python train.py --n_kv_head=1 --d_mlp=192 --norm_place="pre" --qk_norm=true --attn_scale=0.177 --init_std_down=0.0 --lr=0.00996 --weight_decay=0.035 --lr_head=0.0126 --warmup_steps=132 --doc_mask=true
Each number is 128 + 24 x the weight over the matrix's rms, rounded and kept within 0 to 255. Layers, rows and columns count from 0. Numbers have three digits each.

# layer 7 MLP down (transposed), 192x64, rms 0.23, rows 57-128, columns 0-63
115138161142114120142119151109138142154113112144156107115157159133130133098106110141170141146132124111090110098150124114105129097117093090162147136142130103171182119141097114167141057157147106
126105170113120111145150107149096141103128152106149122090168143112108148105155158231120102120126099159098126196163146078149124087129144117139136120161130123134103101122116127115116098118156135
125145155118147169144145118131141110137106143127136164092098138101118124126124129108109139157118139139160098096168091101170129081125109121119139113139096133118112123136131135129143168090114150
138155135139109126119133136136129127139162132161118153111128124105161117139167107101150140130108146144100121129118132128129100194133111118078121095119140188132103131090155144136133116112090141
125150112154147140162159094129099125120091149172137134099111137146130122127173115096091111138123154075149114131096147148097096127125160119136172164110159131175126144116127093144113140149120130
096114174144114145125091112102094132146151137126169130131160111112139122127134127036144146138093122138136122151077154110156107125113133099148122083134096115154140123151175115152155123080146126
081153104122115113104127088121125165105128110132138106093124133111147125122144076096132087139115136118098119129080118133118108128128124151088129082113143123114137140119210136139129155133097145
131145139127179122123115163153110106128148112102095145130136164119130185146142122182157098113109167123117113172114121087175128114137159158135160171125136111139128132114188128093122137125151127
130138164104143126131138138133136125117121144112122097103163151112185143132119124232101153134108148117123164163098136104140093125118151123137117137128127148108134155128186177164153168112099123
138157125115111104102141153127115174125144073162151128132138125116131155134125137189125131142134148088064121172134149106127130153133157149140129121173134101104120136139114119148139161154135138
122113119124163131117140104125139131118119136089126165168117119145096129120090148181100165117101123100097108110099097137134126107135125146131130139144121162154120137161147123161156132106110117
149141096134135142142122127112127125133115138135132100133121118123106140097102101118145152157131107130115147081157103114119171117138127094127108138136140092156171124127147145127140082071156140
148096135081126128077105140123134113157136116127101128115113088128122097159105136165146155113132134162155127076121188155091130138149154127121171133130127085096139120092162123129126155121146099
177109128114101156158109136154141116122128136127116122113136148144127116116134109140173137114118125110078119141145140113124151112098049140111115153136095097138122124114062145152080134124095121
080117148157146112128163168127136152144105166150134128088128119190208094153151129163129139153152138102134119148161123099104120132134172112115132145120124136125177105071156123135122112148145106
106137133139125146118119139147105103157113099120080110104138088129166104097180124133135154124149123135098144136113129148093122165142153132092102150091105158122102138119141129105129116123121108
063112158145117111081080116126109101121131143159130123142139126063161116096117154160146106134113113155099141127153151115157153129155067090087133116135128127107093150139128154125106135086139133
167121100137165107124134196088091112118135131124148120119105118078170135124100187188154122221130105136099146173168136125143175123135140073148117127093148156184143135152142117125136102127159110
115101126138120134084116127150135139128108120096117091125098153124126119093156157071139126145147114105105185087143121119117096168105143092117165171142145137138146134102178129107194143125118091
142115127114136133141082119165122126190141106175113131121160193121139110097146165138142102130130112165115134081124131139182128118092094148125123145107129118151119131124131165148110148115144108
091115130126129132087110077109126149129145182154104104117106155102080134115121112147130101177154120129085142091143156191120137155100091145133110146115142143185108154167124162129123145144157135
109150127124135100077128092149153122089169133156105132124093113148132095115129113111113103174120111138092174059146128136143148135154117148097093119113108170143121135184144162116118122142112130
176185143143108101092138114125084163104112116119112146167143116172097109141140142108142115155069127116134136120125128130118105123148132132126128125135112161116147124135140134123148149152106129
120154104160142141126130158185167078110137119112142162142127126094125111145115141126113103104141149142124146161123120160119126127131147108076115094128114158106109133122106167123124128137082112
114099108101137134131102104111144121114154178114139135123094107121133117106154107061124129142106089181120140095152095113132137144169140117104101097128179130112106132103151121087119127098123120
132097130167063104154158154076112122096131128149142154112122165085122138118129131215151139128114150156110101116109163130161119099097105148170134149112164113124135160163154118155123077135154129
093118139132108143089127122173110128105099152122137118093157167126121149116120144140163115112115096140133094132091126157102136129140119157107152108130135161091115124142138154155171167119103091
117131121106155154146159150129097137101129144089127101170138096092109116117103139124108103129116158112133142162156096080094125102150124115117136115144140094145129122091082146124112112140140125
120116134152140120091131074120096161109134120166161165138114124129151122122127159145166103107130125080176108125101104116114109148116071151098133119117139133116130118160159125124126129114096120
119115147155153149141099155133135126127118150147113121126096157164156119124153126069141137164109141124096102107143138129129126152112084118105124177131117091163143141143147134111149136120119150
142125104119111089123119085145167158142165128074101143110121154112109117081116076150131125069153153132123126137150113134123135142179110107159096116127138190145140150106106165104126158155131142
082111125135156106137142138141118125102103131143117106133104174091170162139120100091131100145133127154117102100140146173127120137112123113136175119145105136098143139136176136133152173134122157
153158106129142156130114161122128062172115126149117140144105129111140132153140146067155157134128136110143120128127074165072140122144144112127102138143122122146121123124154159135126138145148132
142074114079098116097109119148110138088121137116147083194150092140111112104140123158122106104137109156130095179120126093083120145183102085149141088107122127081092146115115091121131144109130145
114125161138138102085109134141085152141151107136150124122134119080152100111156168173092085070155141148075132193124164122154104109092123124141144170143139126101101108132120139147137111144113127
163123106093137141128124127152126076150118163113100110093128157137149127132099153148109148147082170102147128122117148150125135147125150135153078182127109164130134176153101161087135139113097113
099132129140143126085095126142118116111143131097158135123185072153120138142131167134128176126135153136156121140084151136158097110118100110123203125093142123126118167117120153118147147136140128
129116151152119136107115128133153129122127132128103129114125094118125119121120150049136134088132119150152125036152160144135112116082134145142120107138141128111127111113170144123155094131113110
130139105123147117108094133141109111156166155110090128139118166092132133118097147085188140123143170117120159052131138121140131177139126092151162122147157130127103167125142101118141123166125109
158091118142146153125130185136133123131137104116126176122119117129148107123123144058127140124123143144128113073144154161142113156116112137121135091134148121140125147126108118105132127104121140
107122161102123114147141185087129141105087191119100100177084117136108123084154154163092123149133125145134130197138140111135146142126092115117124130158104148117153144110095089161132113122099141
103140138116141153069132148154114134129131079157077132139133133132133094117159105060141134083139106160120110096132138126131134139169087102158134118147140134109125090110137160146100165128106127
108141094110127111108142134132147118120136095141139123085126106120169142112108145149117137123119130123130141112083114164114088136110133130134111104140130162095152119147161147127158118189106115
162097119075087100086125109131117140144123079108141132144134157116132127130137137142112112121177139124096108082113128124124113141107120158164156155138107086095143139110115157154089116185107106
112110097134156091102160153106123114142143087159132113190130125122121127170151146152162116139118129107116102145120138090107122147105111109129126108119141091152121139163115142117163127137060116
138152120145125148126114139161146099190140118142154119124187168147124137138154156161107080124108153128142118132107092121133120169139148145174131103140130131144152102172138143105123163119121116
131123129122159166146148072149112118116161171089164103138114133120116137105143120194119154088143102113120136129115112143119121117109140153135098153107122183126064139124130148111108096115103171
125143102145134133147113128145139148088089081116104131168120123112064130194129147111179133112099120129099142123143126163115124106133106121106170117133138103157145085134148124136140088127142137
088157074094114097119085197109115113118108132104097100112155111145106105133150112122148116122103158071138159083096112173101101123139112120128143130152137113125149126132161173126118137089144147
153122141124123124107150115121137122126143123114110150139127162178130126130119171225141148101099142092131122162124168088156126116127140089137146143143155114161140088082128128132112132152111144
163145131120123151135112152117142100112139140123148120149135095128135157123129145041157141119118126161129126163096117159120084165115150136149121112129128146096120144168091119115144107155178120
126133127080144144139115160174135095096152123126133125092120105123130110122124117203112090184166116142122115141136106148130153105149098136101122151087132136115099135101123132137108107113134133
167122134125139158112100138119108124146109100132146113111134169151140155104079157073131177171121127118136129104136129098134090174100148146131114128107087159126150135106116132122138148178122124
182139124146113185142145131106168133114164090087115123144136126123117164171125130125141125140102130136114135129140153101098122125142150162157140121164149074148147115126143130124119111131141161
115148116131130108098111099121142117118123098112135154130125128125137146171104122210103129108128136103135076169130119104157109138141139116118176110136135123094142139106139106144135085137117107
133151124122158138119141131113117149164147118118100142141104128098116115136166126170152113138122112127104123104128146093152106124151113157117123089127127160084113063136105149149151095087131107
112130117113105105115121124107127096177115101151122134096120133124073150115114139142120093146138108145136097093149142164126168111080106132159148178108085101110120168136118120128148109110143085
184118132084143104174160140129129105130100139106135127127120137138095139131079128133125131123148120152162114154127103148143157141106086131162147106161106149130157123135083134099126131091139132
121155110088146120105140145129121117104113128130143131095122157105157128126130097137087094131145146124114128153126106151111124145145149159128103117144125110127097131120120181156132206138112144
160114099122090142165157129173140156100209156128195116102139095077118121133137119091136100157125141094126136129164142121102125110130141142108120094085124133098064119108133163112112153161138130
121112134150140155134135084140136126152143101123105112105147154118160156118113149154152125163140102159101121105144127135099126095083155137128162117119081111144108182135155122100086105141149096
174142155146148103143154110114162141132168165158097127139092185131134158164116109138110117149119125172081086145137110130137165164139142114126121144156088130179141128114102127128111108116112127
176088128111098146145113134088084103111127140105134099112146123077137103153127130115168129155109160132153109059114115107123115159090138116165120130148120157175128121115083113118110086120130112
142125111128119186150182170116110152112151121140146113103110155113087097140173113055185140129115122099149137109158141148104151143099091147138151170128144125155112123122164139156107094148119109
153094094137115100160140108142105179063125139138127122202112103139147113158120096212130160092098127120077135134127157117118154130133139118160127113107102099156154113168110123136110124105148129
129143101143083119064113129122101139155118128132124127120113093116168093108131112128125155129144107113104146061106083132110112072128125124146113172087137158155126183162183182152143111098109104
150133107126118135082146125124125100137135113094159126129172160137125171113126174193134136111140172119121139144139106126149130144111141137112122128162108112092142116152175118135122074154130102
127114138117139107129132118140140111124158163113154089096083122138165103142087133131142128142110126123096099114103135085172086133136173160111125145094136155139100102115130091082133102101136121
078143153121143136146112167155125106116096110116128146095106134131147136097136107061114169157147139148082139147133110110118117115116154118074091112110114099145122133138151137123116123134102159
086102139077113151117115114117105118131143084105150137155121098174124142135156142138083139189151103113115139077106171154090087130129134085145108131137089146142113139151174149155132103112100130
155129099123122128096120164130114150082156141121151095121143097104118097115122143149130162118115152121117140092099123159124163137100107156125131182115127167125102139155144130124110093127140134
095117145127113115102116073129156078145145132100126104116108158123085156140117101111171144126159106089120122125138160130129100130102136086181111125138144106153130148118179094145121073105144112
# layer 7 MLP gate, 192x64, rms 0.242, rows 58-128, columns 0-63
160117116111119145157131128119077133169155100146177165111140101162122145171179099175157123081107099089130127145115134153160125129100118152125166151127139129108152091125124142105103127092148137
094116141115139159127119160109177153113122135149175131114176122113145151106150125130129152112105126109103146121090146145147158117153137161143160208145101147129122136166146144145160160090151115
107137147140177114147149153149106146155152161100173085124157149131118175134169093148104132111136156110147110124122121116132138156119127140136115145107127126076124147131126158117118154148152110
074111101153146154130096116111148123110102155158137170155114148182163181172114116157141120155145143145148141116117143128110105101150148138115182147130115087119126124131096114145133149146157113
164111138129115131103165116118147133143143107127140090169095189151131149096160132117145146121102108105155152092106098115147153140118155148133162129164119153157131114150168115127098134144109096
101137131109111125115109152136143127148123143119130151103188081101173106121120093165142145136148145145143112116143169155113109118131108155174126143138083151077091115122095105140149141150138139
122162099143125135099128154136120147150168144134134078132152138124137112113126166117147106121114105119140161127111120157160137165103163150169184139099132127111123126146110118146163097137154135
090132110110107111134099146125117138145148113097162128131144142141105153126151131140145106102089125144129133114125121142175106112116129127140152134112122132094083135126099076145142118128140107
093140117148138087133165123098109133158144112138130127155132133106142118169146074166109129111126107111114108118080125124118106138168162137122121139144135080104094151111115134157115132135120126
099124131094120129108134147130125207114164134114136153111113153161135136158127115113107129126124157090193119115153110139141130118092139122122157137121136147139162092132103155103142127119128107
147170105113171136124160098131126147141107085120127121138130119136101092115127110121132086114157124152097146115111113156124127137133132134105118132151114134142151105100150136134133074085145149
075135117139123089117136144125099104095116118131128111136074159119165156143128171132160123105131087116138149103134151126121089108157136164112149152118150144116143100162107075134134109119094137
088132126101145133125167151138089114140093151135109091149169158133110152147164111163124118147101118145149122149144120133116184113136143129151100161152128115123124106131181131148165128143143076
118138160095150148091115134130119111105119132105139092134133091170130126098139131149098161137132149146141140108159146097118121104107101149190167130128082127076102126159152120107130142141078154
117140155115137134123145138083103118124128146119121144121120083118148143121158119127131075120105143097132090088150135172152116109110126153132159092149120129162109076114164081135152118119157104
114151148116133113134149112128146149107127137115112149182097111157113161179176123125127111140163114149130135143132144128120076144112164189170087144166136156115148142175142095056141139119099165
094127127174149108106147136078110126110148097145144149158144116098161144114143129120077141120091133114102147099111137122139061133142101148114155158128149152065109085111109121118080173155118110
132110132107152115102151148124155125144133128104133096158128136145136122155117100144116117144085147124144140128149096083128115123100111159177112145119081143115128135176141100159107136124118128
117145125149171111125121135125152156132114126118131141148130151101151153141099104145091126082123108127125199110137121170159112131082120106089118136149177121126155172135156131142090120088123078
106122116156169157098153116115130139129116122147126142101146157147114105151130089194134122134130147108152131110134081148143091146108107163103160147126119148135127148138097104112134170125090094
108122167177140115109092132147140144132155125163175105121151117107089137084137112167100129097121152172156142128155108112143131124144117126159107127096146146081116152110165155136173142148147106
130120083146123142101087149134163107153094166100106128124128137137121157098126123157147163178114116125103128140152154139102105149112105164166122134086105111146132145128163144135120125150112144
122110114143107116096176088114124102155106121134193142118113117073122113140125101147097151128144095145140120090124160106123088158126122114129105155153131100151150131133122150161165126109116122
128136121131148125091132111125162124119145108106087121132148112140119188128137130160120090152127129131137147149179172166148109149129040140118165143110152125117143136133138089180147114094147158
126196119093126169103079138132097116119135149133113103130127091110134161121111108179101146077099073120130169089144143159106120095135128132107141152133134118136114114147105108134157145149069121
113126152141187143140081131144159163122126123086140121164117107107151113131123142165122126114102192131129151107170094177123158120078113096143097123136095141102138152142167127129154091154127084
130071122155129152156118113129152132156141081148147130149136112150168143137181118181150127166143149173147103156166086131110170119092104124133156139147117110104133110122162102135129096137130083
147081123110107142111176128105148130180116143109137139131112148105107160133132103139094145167090118103115071112157120141142143110104146133127143175135135167125106114142122132128164125099132112
162129119142111155098122113145106174161125161078156117102126134100163078110111115150128113163108103177114116124179130153097142104119096134130119161116162156132091176112113107095106125161134111
114115129113144139088109139103099122166115102172147103119128155109125148118112127142097092109144113111106102129122138134130132138095178115078141175162133165130085114083126126123144121119071137
111102108113106133129085113129129141125117093142118164104089127107182161143145136108094183136122105127164155115140121150109119104129105167100148140135184145124159108128176137132105111128110128
168109141165142140142147139156129119176142147107148126125133139116087093135148136106151135134101118123104123066193100130101090131117155123175135130143118132131134109159163138099167095113140098
136129166118180187091081144118161103139156135122189107178122116117115133150107130143117142121092175126134175140118127118134140123104155113148129143174127154104086163134150128148111149132116130
139150155126111166089136144087123108159147153131138103127120144158125154104107142092112125149134150156179128134114097137117087102114101125104149141153135145154131151147146134143162126095084124
139112093099128134162109121146163063147108134110134154123114097155128191098122090134074106160127132123114161128142119133132092158109120163167165139139157121153115144136166168126162132148083148
095176129138159172091106150101091115109131120094125145087122152124125124169171135129140132154120116129145124146100162124104140124107099130135128105081124170117103108120150133099151098135106123
116133124143139147133152136130133099150120111144099117133129174125167132121138128164179167190149127127082139135130120123147109120164124143109139132123131126107125155082130141126108118152131168
086140110156136163121183143126148120100117103124169120118127110158109125128144137141133133110157115131133149132154088128135104088137148123114161134079118114101105113125155121128148152097138097
114111110122147156168111104104121141107097095126149134127131160159166144118124112130121128116165146092152131156106111101138097139091100143156128126130142119136167179149121091113074126155116116
131138156178128077128100125109102117160104154158101115123105099115191167107117089151119178146129125111133128129109154119107148172115142123118089102133102141103115159118164139163134146115101170
084150125113125082099103097196126115138137120087150094116124094116107131150141144128100150149132105127148134126147136164155117141144114111187162118141079111088080126117136140140070096135136106
121123156150139132126099112132136170134129178118129129129090135122086119125134132142159148135137136141112107131142108114115161141135121154110138158084136112146156135112129148138109137108127137
146152161106100101142139122155159156149107128078138101129131133150118120155126086136082087158112119122128170144082152116130136126126165151133161098127156078094152144103150145109132143112122137
126132159139137103083130119118126137126123126111146090101155132117135104138174156126131141156126104125143141131161125100109068139156172136143160150135137138137074143122095096193126132162147155
121149149132167139089160110085099132160119134125138115193129141080120141136134134135109148106115144159157169149180138135165086149095117114124119151164166101151169122136155139112098135115107112
100140165099150127089141150105192091123147134137118100134114144082130061099119090160120148136139159112172150085143151134123142106122130124133123118146120117117114133132121119118102127133095127
110105151118150131101129163123094137121135131098096142087143163161143118092125147150084135130090090127101161140127129088140134141117077135106124111120147123110109109119137115151104099078166117
121102102120120118094150134094098156086089120138137074117120109122160109090127134117147130122128077100111167157090107093079135122110191142154143127142145151163110132170187142148113102127103112
127078180156115132105098114124081140170126132125131098080117097144130138107097110136140131140111110128136138121112121104123157193140091100127095115103095153130178118166169195144132126115100137
114166077175121125087113182120132133182109169127137116139105126154139128113120068100138121129111133115153108132121132108142126121130133160115158138117123160097106153133168102158154131144133139
103070158159179159122143131141125115144132135117112110097127151149116101070132100137137131120169150130130129140142114129132140126131120119128130121120165111103162146085107107143111137112110074
133121117167109143128170132137175121140129138133163104169137144144105131135138135118108110136089152092097140116143101129129114140128156150118135129110140134093120114084176094192162141133109090
112101137169156132142157054136094113104155164116112146119101140118189129082150117156110118132186089121091122110155137129170145105097111161143137124085135183087101131148133089132132117143158124
113134131089140132127093121132113114137161115149112125124151138137104144139159153127135145125180119089106123099097153120133123147131131145162118144086126153122129185107098138200104122140175139
100157153155069155123172141114107118107154124134165116149132107122090118145108148156143180118139141129156161137152078133122155147119129133130174111144105121112124173132159144148155112173125126
128111115147132113106147139159124127127167155151170128127164114128121077114165110123126152108121105123150117140109148122125141144131170141159100129138094135115105143111166136158076146102121048
126132112167147166088146156123143136140128136129148120122134106126161148155129082123136152164124127148132104123154093096155137155139162134140128131135144097111109158110116136167155155120144131
112112145121141107144115099118095109164103150128124143116151133147139113120160137107140147103124145140116102096129147186142120142153148100139169142132144129098132165129161136128133103133170126
085086189094136096135165168117108137132120094106097130140114107135146121140150167131116129192126179112123155130125156075131128150107122112176137122099125174134112077200147131107149123126117097
133167167140112121103065159125108167146161120112150136119147103128127153133110092170128112073093169185121133129115112057180118132140087139134114153128130116135143120098152107097118111169145112
106168138101154137125145182088111099145165090089122133118134160150126151152101122115123130128166136139136177110116142103136123135102181112190114134123114154136096157107142195157174137155109131
155115091090127174147153140119135183150103130143140106114143114110133175102171112184126167120162117126156107125117139132114129170119126154138139136149163121108129084178109146105171117128136099
130100160097106146103124133122142135133109151141115145155143133142159109108128136177116103125098095141169152150141156125151116123148148099135109157126107139122151110133097148142158113104167128
092117147099113128111160167145136142116142129191115092165165111136110108153160151152125142180110130146088160138102129094135132147145116171161154156115131150133095124124140120154096123131115108
111096138154149110176145099108110071163121156117117128112118120123148129139140171173119163168097094106139128125154148052142124135139119156145173129150099167101126108173152144114114152144084158
127088143134139159125112136119095064168169115126147097121130145133111128076149151126143093111145106128100154093077131140117136149058134121090109133121145137116141129143142154092114134172142137
084069131110147149135121135121148148115132102144094160128132115146181140130140126155113140109161151144142117099127153128113133138105144161172095104134106123133113102166125125171132096130101153
185134163103137101118116127076135159120136106117145116163119162097143093116122130137100071130064116149122138129109110110063092169147139163083166148102170135121177109147175113095098121158121148
135152120100168155136119132131117114153123114132139112144113158114129124083132103114127167149122070113174150098116105126106092156106148110137115151126128120127122130125106138128132138123078143
095090132139124108105147134102101127116139140098174139141148111106141098114114143184182151145104153137141134105122135143136134150112177162128145111090105175147182117119116130139099081140162097
123133153168137106161118148121117107103153129094095130121136133140124135108127088145089128127105120157149126137126126135133125126124161145117136140088103117124081133145141109133143108157135142
# layer 7 MLP up, 192x64, rms 0.233, rows 58-128, columns 0-63
143129144099157162101161137105099114104119116150113150120155125114176170137127136142126120077150127203095159118101132160192132088123108141134089146114148116102083136132148158134088126133120148
131123123175129104137176136131139168160149134103113121174102123103130124162097124144105148128123128119115110147128126106148100148105112111113110110127107092109104123099120126126105110158121113
113119147143165104149141134132095182128160163091123107136174143126149145131144095131148157107126151116137112138124133146166140187125100163100131154109168110077142145134127116134144145137141147
150134139111156149175165184127146116095145131136135103126132129116146153160117123160100108125160111153103140168111168106130131102136084154159096172122137117121113151124124115137118135143151132
074131151177070141119129136137107148112163134121125125133153096126125137145114065100153155119120151110135118177141120106136085086157111139133118135109122118123156135097151128127124084125155128
132152142140132135128084116107123117069174130123140155131155073111152157135100104120119130172153132093142168106166135137150097172103102150133112150151118127112121123116095158151123148133121137
140134112146079103132120111139127144136118120129173139112123095103149135091143166125126077130165156126141097132180082108099131119134063152141106161115099159089117138106126118143151150117120150
103136086131112142093123110107096143136169134111131128089130114126149152131154154139168143186118137162136121140133114163145093104113159147165144117087117151139104154106153124159155193116134092
089157122169121110143133129063133135137116119163097158138138119105150153137129133154115098123125150138132105112122169118162128129136153152112109118126120160116097143113097095090086119172142134
160110121135147140143107093121109104152163118114122128147106122106126151109103116146166125081156133113129139179150158103133123141170117104102107132150121135122146159179171146113093141138140139
103138169154116138130142162122139109093152140113142132113136109158149147127161104138151112110117112110108121132178141120109124131117126150127114114154154123101110136150130132110143151148105098
153088125169116133130098135155135092140107142079142164130095125107101121123154116149155144137156118123171145114103126132123143118126132118147116156151131122134124091140129144118115101076130093
124131098117075105114107080144105137138123161109137099133119133110096168127108093160175092064148098181123124141111137134105156107146105130136122129112104121071163124121127095089070112104126175
115121127088110152107145130111145141146119151169140093143144171118191101139137116122135106150178118056109118161195078143117102169172112160096159111124114144150104149124128130158090131165136104
153144137071134110112085126127097141125128107113145127114117123127065130122109150144106117123138117104146142177110128126148093102103144110170126129150133133162153110168117127124124141104152124
079116100098157115142057099129149116126127194165118112154139134147128099161137116128150098142092102131129140117094146075111131163093129107136128118148147133100135152128136119108109179148159113
136158127160137144187146117145100079114105105125129103165092144128125107122120114131106124170155134133094124140159075146144103098200122114116103156102130110141135129119149169123114141140132141
136140151159111135151152165126128150139114176148134128154111091123180125093128128146136134130152099089119179125173132140117135093087140110151122114120166100114100165106134127147150150160125119
157145158147137134117130152116144141130130098188109156173151128135124154121164145122136124128099145148120125142060134130156111164129124130079122157129092125115139101095138192090121127129112112
128108125174164150182114147107113093149119116129114119117070128118130121090132087145154164139143138129151116151136115152166123127153111119094139139111127127125154160130129096138075104156155144
139111117153124125158149141108123072109127107124134098106165113121097117132081126141104120138098135120130183126126120144132142144125099137084132138135120142096135137140140147151135129085104109
119113095134142135141097102165162102159156144133135111145173075075160076143146113120160129108112100125140122117108125128126133076113165158119117122146142132132106119087138113146138135133144121
140159069153098110147157108145127143150113126139118116146144159122127093117128089125115122159113135137135137125155158094133151120133119132135149161134120073148154177146125142128122134081069150
133123178158135086120139134130101098154097116137145138129136131115098178121145150152119153159092117109068148118160115130099148112138153087139106141090122151159155147142152129109134137135163110
150163091113153128121107148129123097132135166127107081105117120187126165142157118124140114116161119107106133137100154134100083154139151125117085170141090128066137126123136137122141217120113110
143072144160173120141096185122139172159102136084144131093118115127117142148186165138117125121107134147112167117151110159135139121101090120123115113091145111106114140133135175142161121141120095
088135134082109136132125112143138144180131168110139140147171121123133104128051112119115124094110132111144110145094140118160094150193124087138092111096119159145130165127090123094162156133156106
115148109106102100083151133084120135136128135146132132106095131133126089135097168130114134148103127097154113148140136110140132134141132124120164136121163121125160114094118169149160104081133150
145100139119127152126147123128149115151149092145108136090124146122108140169160124144107136140166128126140126143114079176133143130134112137095121128109105138112134115151152159183141105109114161
102147087102104085094121125140126146153125133158134095148123168130117100096133095126126111066119103134123069139119133119095155132118152146136114133138182095133133146110146094140135114135174106
122126134097121118102115133115160085176093140119137132110129111097122106124182149134106134159103113133165129160141122101110116131102133099108107152137066117136128135135116135173112132190144120
100121101155116147154108118103149120153113108114177132099121108115109180153094096180163125127113105121135124134141139115173099129138133108121135118129148163105124141122113158100112119114123124
185153151152151158107084093091154167118069114116130155079090132124154133140157132140153086126141137149067090130140164166121117152115163109131135159142115118145136134162132121127111138179131180
106167161105139102127135138127115154146086127151101150110127127112094103137134162145131154145140123105177101132088127127109104087103128089100088171157110134138147124108117113131180143160150102
153120131143134136111133083135108160125126127124098168108159128169150098136137137128135159150137154112137179118136172115124130108123125099116136073140110130101098114074069106110106124120087114
122106173138152131112127138163116098126163112097146111160125103083123134083154145148141153131136120153122094167171145162153087101166143129126109134092106150092085131125095132113124072100122128
166152134159123128138117146137105144125123153119130133093167084140139135137159136103126102140146129101132095160119113119125134092091134137115149127128110135179137135103117172142105108099139127
174114132076134127142126133147092123170109142139118173103147136074142121107080121155151128142103109128157099134145151132093172137140127106175125162139104151130149155158110120124129113151131157
154152136136136091106082159159109098140123148127108084137146148136117122140171132138145104117115110123106104125124156121145119146157129123139093151126137111109153111165139160130129136126127120
140113134091087095126114158171145108148104145170066147100152185110118165121162146125110082107134088129133108079123135149119120130136133178118152182146156098148120122124143164130162099107120121
118169131183144122126110133163130166146138137142105109141084132139106093139133128132136150098114119100151135137124160186122120153145137152160112123129153084105133147156142098111128092157124155
115117111149151086162108080115101127150115120140133153117124098124118132133157125113138121132159124110129101141123135117116182117103131134157124094132119097116131152134119116124121124097108116
119140134096149109127127122132106096149151133118133103124123165175119160154104104151119141154123181141097180144123135134146098139139172125148123100128156139141151123159108122125154146157095092
121103120129125112118145119125198108113122120107143113151155133108142133147179133095080120115136107148121149143174081105164132145124117155127141129175146085144125113140158114122152131139124121
108117110143175110121160166121155153088150090081115142171159143099144140118122100134141148122102153148140163143160058095111151112134103126084150162146094123084113093121118144092105118096098144
106126133133168116164092160153141118179093090141117078125123152117094132149095149151172140097070120154159131114092105116135120145125097128104140150133093147108168140121136159108106135090118157
140166122148141151154138133142146121161140186085129160135131146131108150114154115075128091124156127137112114093119088164140125106103105095125140133135075179140187100147152173124138121127137142
121114091116146151163163146073160130086176162172118132150150137128170112075123117142103134136148100131097129090137140119172128136127117129099115139140145113129098092153105158143154121180110188
134143093126105113135120139142174097107146134115100092112106109106129106092132104098094135101137156137137091098090118125101114158108141135126126124100135113102103210128138134158125147094122090
145126103117155132124141181145103132076103126110140103164162131163131075108121136123124115110086134168128137131135120140141141106138159136137151129109105142098131105097107150111099160092131125
118157106134122154161105118137104145099091127114083132136153121159115148129114129155127153127102187167124095134156110099136117127132144104129122170101095131138183110124143130114123137123141134
152101143152150132153104142153131114156139167081143139118098131096152139144073143148093142108149119106146126177137171105120156140152112162162095147138116139117092098145133132146111130128163142
110109124177120139122117145131120109108113147099128075165132123153112106169111163094149101124132122175103160156118138133145127153107090104129093156134129134159119165136134165104115144132092128
135130123146123135124094120134121086144130146131122146138104141135135108124148171136107072139120118105126120109128118114102131112149122086108106170118098142164072133170103131167146118132119133
118099108144099128135096102144111143150173093147128127107131124129159127137127125134154154149130131133090132088148094192157093131110124153087149127129147104132107141141115154126116137107074134
138128106120129161162119121156149113130119136114116169179106088150091104148135137135115124154116110100142147100189146144093099123095107111122121108128117117149114141144132143150087123124098078
162110091156100153104083127131132132133135144154120136146105149099132138128124175087151148110127154152133145138134102117134141124124143141153102144099131095135129119172128091110115090111119169
141095159113128173122088095134112132134130129154150135151114154137089143120096122161149167119118144111102109100121146146137106109125153133154144146149149116138152150078127122120139118104111104
151168175142139150134151116130126159133167165070142092152102148093152107116099106121152146134203072133095079099114123121154143136145169153129110113140117107147116134121096112136137082176181132
151105119151127124167151112115172111132193099148126128106125172141148102093121153116129141122158124123128130094110118157102089144144165151144135078130132147112097104141145138145074149096158096
132161106155139100077162138139153107096114107134124117074111141134100138154137126112135118146113147128095132151096116097082110124155108114166136137093170133145167133142183121142149117126170173
091132143179182119104143145133137134132153103125184123189148143130153118100137143146119122172134159107131065148106136064148167098141140112115131145146074091157154109147126122139133123120160142
118147136166149133083171134135118173156132153123133111118111122106090093146132145129121088133155144097119161158107116130119135129100114121145129120117178117120152142180133136161077132117093106
118112094125121112170113143194113145100151126135139094135157097140126142145121098150142152127162139113072096113148176119108105132188103115132160119084153122130180162100120087120121125149064111
157150095186135112140103103149150187145098133124134137104088124198114168144127099152126156136168135143082163121120117168108107124090153131117119128088108124132114112100122151128135188135163096
115081119147161090136126129116116104147114097116107112110103128101119086101141144131122119123121146114147134086122176092108143085145122129125121134088105143123155123160078157095121144092155118
117136133137085128091142117140149101082104151156198139134128115160125122124123091135109155144167099098114133130095143100136114104130151133149143107082114119132108121137103134156143128099156140
123115087124160116145134134138091116179079104132133126116139114169102135101140167159108117110148109152140139160096141100125137156154092121101161160129110121133128107129141154133127144120139162
072052128079147160101170139080121084120160097134146131101116100161147169162108122133127133094129093096098146126134146159199120109081137110137105159164113155101089108125147119137147130131123100
130138104074148174144156115158096157172138109100123114139128152109119131122102134124115121119080136143147110117133134090068150100138136154133129132114132135123136132139124094124131106097155090
117135126117148083129117096119113129141154165149152160136118118121121120108085093112126157124137124123156102092091143110176117108130116103142103088077164114135179144158146087129136111109093131